Weights of a small transformer language model: capped logits.
Each number is 128 + 32 x the weight over its row's rms, rounded and kept within 0 to 255. Layers, rows and columns count from 0. Numbers have three digits each. The size before them is the row's rms in percent of the matrix's.

# layer 2 MLP up, 576x192, rms 0.0745, rows 382-410, columns 96-191
101:125139175104153131095079089149129181134088152111098119164121094111142107117145113105171127158191154121137118131152076153126178180122134115174104152160165112113125157164138138126197142123097088168104072152133149098150054106197110158100139145106072083110152055190105101119103108120204144114
094:186037170125138131095138127157163114111114106125146119153106066080099113161135141159142129095105159185127093159164196193109112104072161080140118098107062111121126108104099164151129194164175084143126139114133157105119080137128072126134132107156128134123166152129086115133101153115132132106
103:164143158076135193151099130117145162185133133096110127113123126149165046126131087088183105122114151141144156162164136166110146159100137145164135163217140074117165183161162122079154127118130128157080134119152096111157091134106112070094141127120061123122117105162110132087136135107127079149
122:102175183102084186154160125113170159138171108133073127125119088138128080137106116164124126128084128092201166124148142141158173183153137122056158137129098100093143062086082120187142115129076094180099078148119168120125096138142137178132108177150123129143088102151127082110139138142139102064
097:124151154083095077113085184099122116121159184123128163124128156096094073236110141100110109191076164185128129128104117130097140130141091148197090158124172156198137108150130078079134135141162137124141116079117164155110087091162113113123122151088138173080095121123151131152125105108179069113
101:176123121121118170171113211075160176166122111149106188147119180143117092167122179100214134118089095105139101168146066153116128138153118155133148155142193155149112145183124091038133125112145115163137095083120164096139096167167153089093092174132143151138048163105171140163095125152155102117
090:125132172109083137098137142080162145158073142109109147131138121036127074152102118131141082133115115186160156158186096193141077152123112156136092121107126178083157135119121105115154137112116155164144118060196144107109055132156095146167105127104068176093094086169115139132124118101145084089
098:150056095098113184130158126090137145145087076114127155165157135121115108130097173167147144110134185096132088145185113163074129112078131089103147118189133172106131088138079071099135166152139102165079132056109187108144132107162115121156116167163146179109162169112130119108109159111147139085
095:184109110108133187142124120156195188123143168086131122156147145153119100129127096067130099058065096147169188180119150171122071102180130144120098100149126177114176118125087129125169162136161124145148153117140148159099092123173109113157100117094123116094158103109114139172119121107174084138
098:141151163079085155095158152087148132136145129110080165136129126073130137139142145165168174148117052119118152112134121152187138160115176151173208156181100122112103085145094108155093082192123128144092109128163155078097093186154120170110135168166098167158172139142109126137173162097154127136
112:101159143054074185165098152094115170203146131148098122121114124123100100177107161094130062146092115150117143154203136159129126135144182186133109141141153145176178153182123147095192171136125119128153151129109147143119123108121128111119069140136139133101119169118099158114098110158174102086
095:135098169126157192154145061147166169089087128154132122128125093099128112147143161146156085097129144131140149160145042124160105118136098108143065155168140185090131129121147138147150192141082097157149060150113099090108082151121096090140104105082135122078142113147153130156085088081098147130
097:145081129127066100075114152138186137122127099181121148166130147050094095165112156115150133152149133149165170132171150156115065150138122139100122101126064147135118119161095072106164190174128099131160083116147224125146129112115115177103111150097133127122103123094147111105094178110174168067
100:102097174169037146145183121087160117096092131125134128112128111144169125124145098095163134101103097200133104131116114121105073117103075137096118088142106127175113116105102109059103128189113139133155107152134112151139093154188076122103115180068154176085138124111167121173163113097122163153
096:118108157146140101107087087093110115143125147127076112121140140133117181114114107141080189190128188132158162125109109119160165099125120084190100117172106103115126149118108144143111143106140146141142099154105160139118061147096147137068128129113161110084080105107130081117136205156161150115
097:183100116123121133072140064154110128106138083129104139153163118058105139134147127119153178125096121124144070107138138104179150159173114115203085166136216113170197150082131206140134130153166148158088158096148112144100110164120102139093156154119120108143141141147168078091151126110155149120
097:128131123103081111135172140108121173110113085165079110152137129140131133166114105150169105121119149154112122136156058203168123131051163109100086137118133207139152115180076172084191193108163131121132083120162165090123125131139133142115116138077127142108154103155122096198169168095117133056
097:162106123080081178097174200125124161134085128081074119194115172114150099168132142110195157143105104159163152165101116153117065121077138133155107141152143114165185151175088141085157132129159111131142082108198153136094096175187136091126086156131120091151129117155107122159078118096118128100
070:127147145116103097143143132129138178157119132111079175133138135069100077195131164134150109082115126141148192184177127176134109136095118134112082153145133158128155106129079104087127163177057121149129098108179140062086082125155164151135128115082104152108130083137141103177153094083150126076
107:130089172155124097090085083097163222160075149130188113192107134140146097167066134117135094166169116137152126150167062132146102149142167146126083088171168161141174167181073139108136191118089109158104089121141074154122123127136140153174066169116110083083098078089114093147177184104176079114
104:092106161121169169141127156072122095127077182157108138126089111114148101147141194169145069077142182121138109117214067109103071172177140114140186173143189148147149173103151157113145139101117121126130093130181138086095085127132161096139141147102092151138135152190137171077071095115144105076
090:103107154169111142147112194037105123166150082148111142168146145107120118139113146140128146143121127136092146153124135161176070174105107125104141164193144139074142104131065166147149185106059090197132107140127107074092072099115111137111135099115137123086176095184079092132144091135168111105
106:163088156097100090167125072056141143183108142114165113181149082128120079124100158153156088156083194105162109159166114158110098147123137123162079095115162194122133135091000118115129156217092124151153147137100115159111040163143114148144135078127133096104074135105089127140114146129122115099
101:134074162120126182161120116165120143113049098063090060118097135061108131210042085069118098135102161097190164143135121118151113141118092119135078132114225102115185139149133144134117142178132109186138117084142147114149093171123122138146113070130152120120123116068100146177099132163149140145
103:134083138090178145130122174077147123089124062071174119138140082076167103111107155134138146165155161159135148132130200168120107120154126099116121080118121115127182125114093144125118149181150094165129105101110179112118139138143118169164100205074114115114130132100111100127186214095138090109
099:136069121095166179177161174141146135118057132087130124137109092072128111153097132144142132105107107163139070136158144140143127129135114110128148182179129096104145155163150091144130138153195155222089096077101117084129071188078088135172120154145089128131136167124101048114132137113155163165
108:121111124080123121150132118105190169191080181077102094158097100113147096159106142104148092136099101112130137132129083141165118111137139157142105173096173205115167173114140124122154174141097164104110158100207107107134116152134136196133127153160147110141083119169143100150109136110151041098
099:116125251100095087080147099139157152137143146111115080141150158117134063239108097105130126124158130129160109122125102111117170132143073134132150121125208125136096124124140155141122148126054175169194122131123164128138033185146136142109164126087138131094089083145177089111149155134145113116
105:133069144061090097091095095150168145133161110081145151154134150158127095146094123134104109112179105142108151155102177104171135121071137139155077118114154159118141087132081139152141191171169191099150142090206092152106078158113112122065172148110148107131168134122134120148082123132145046119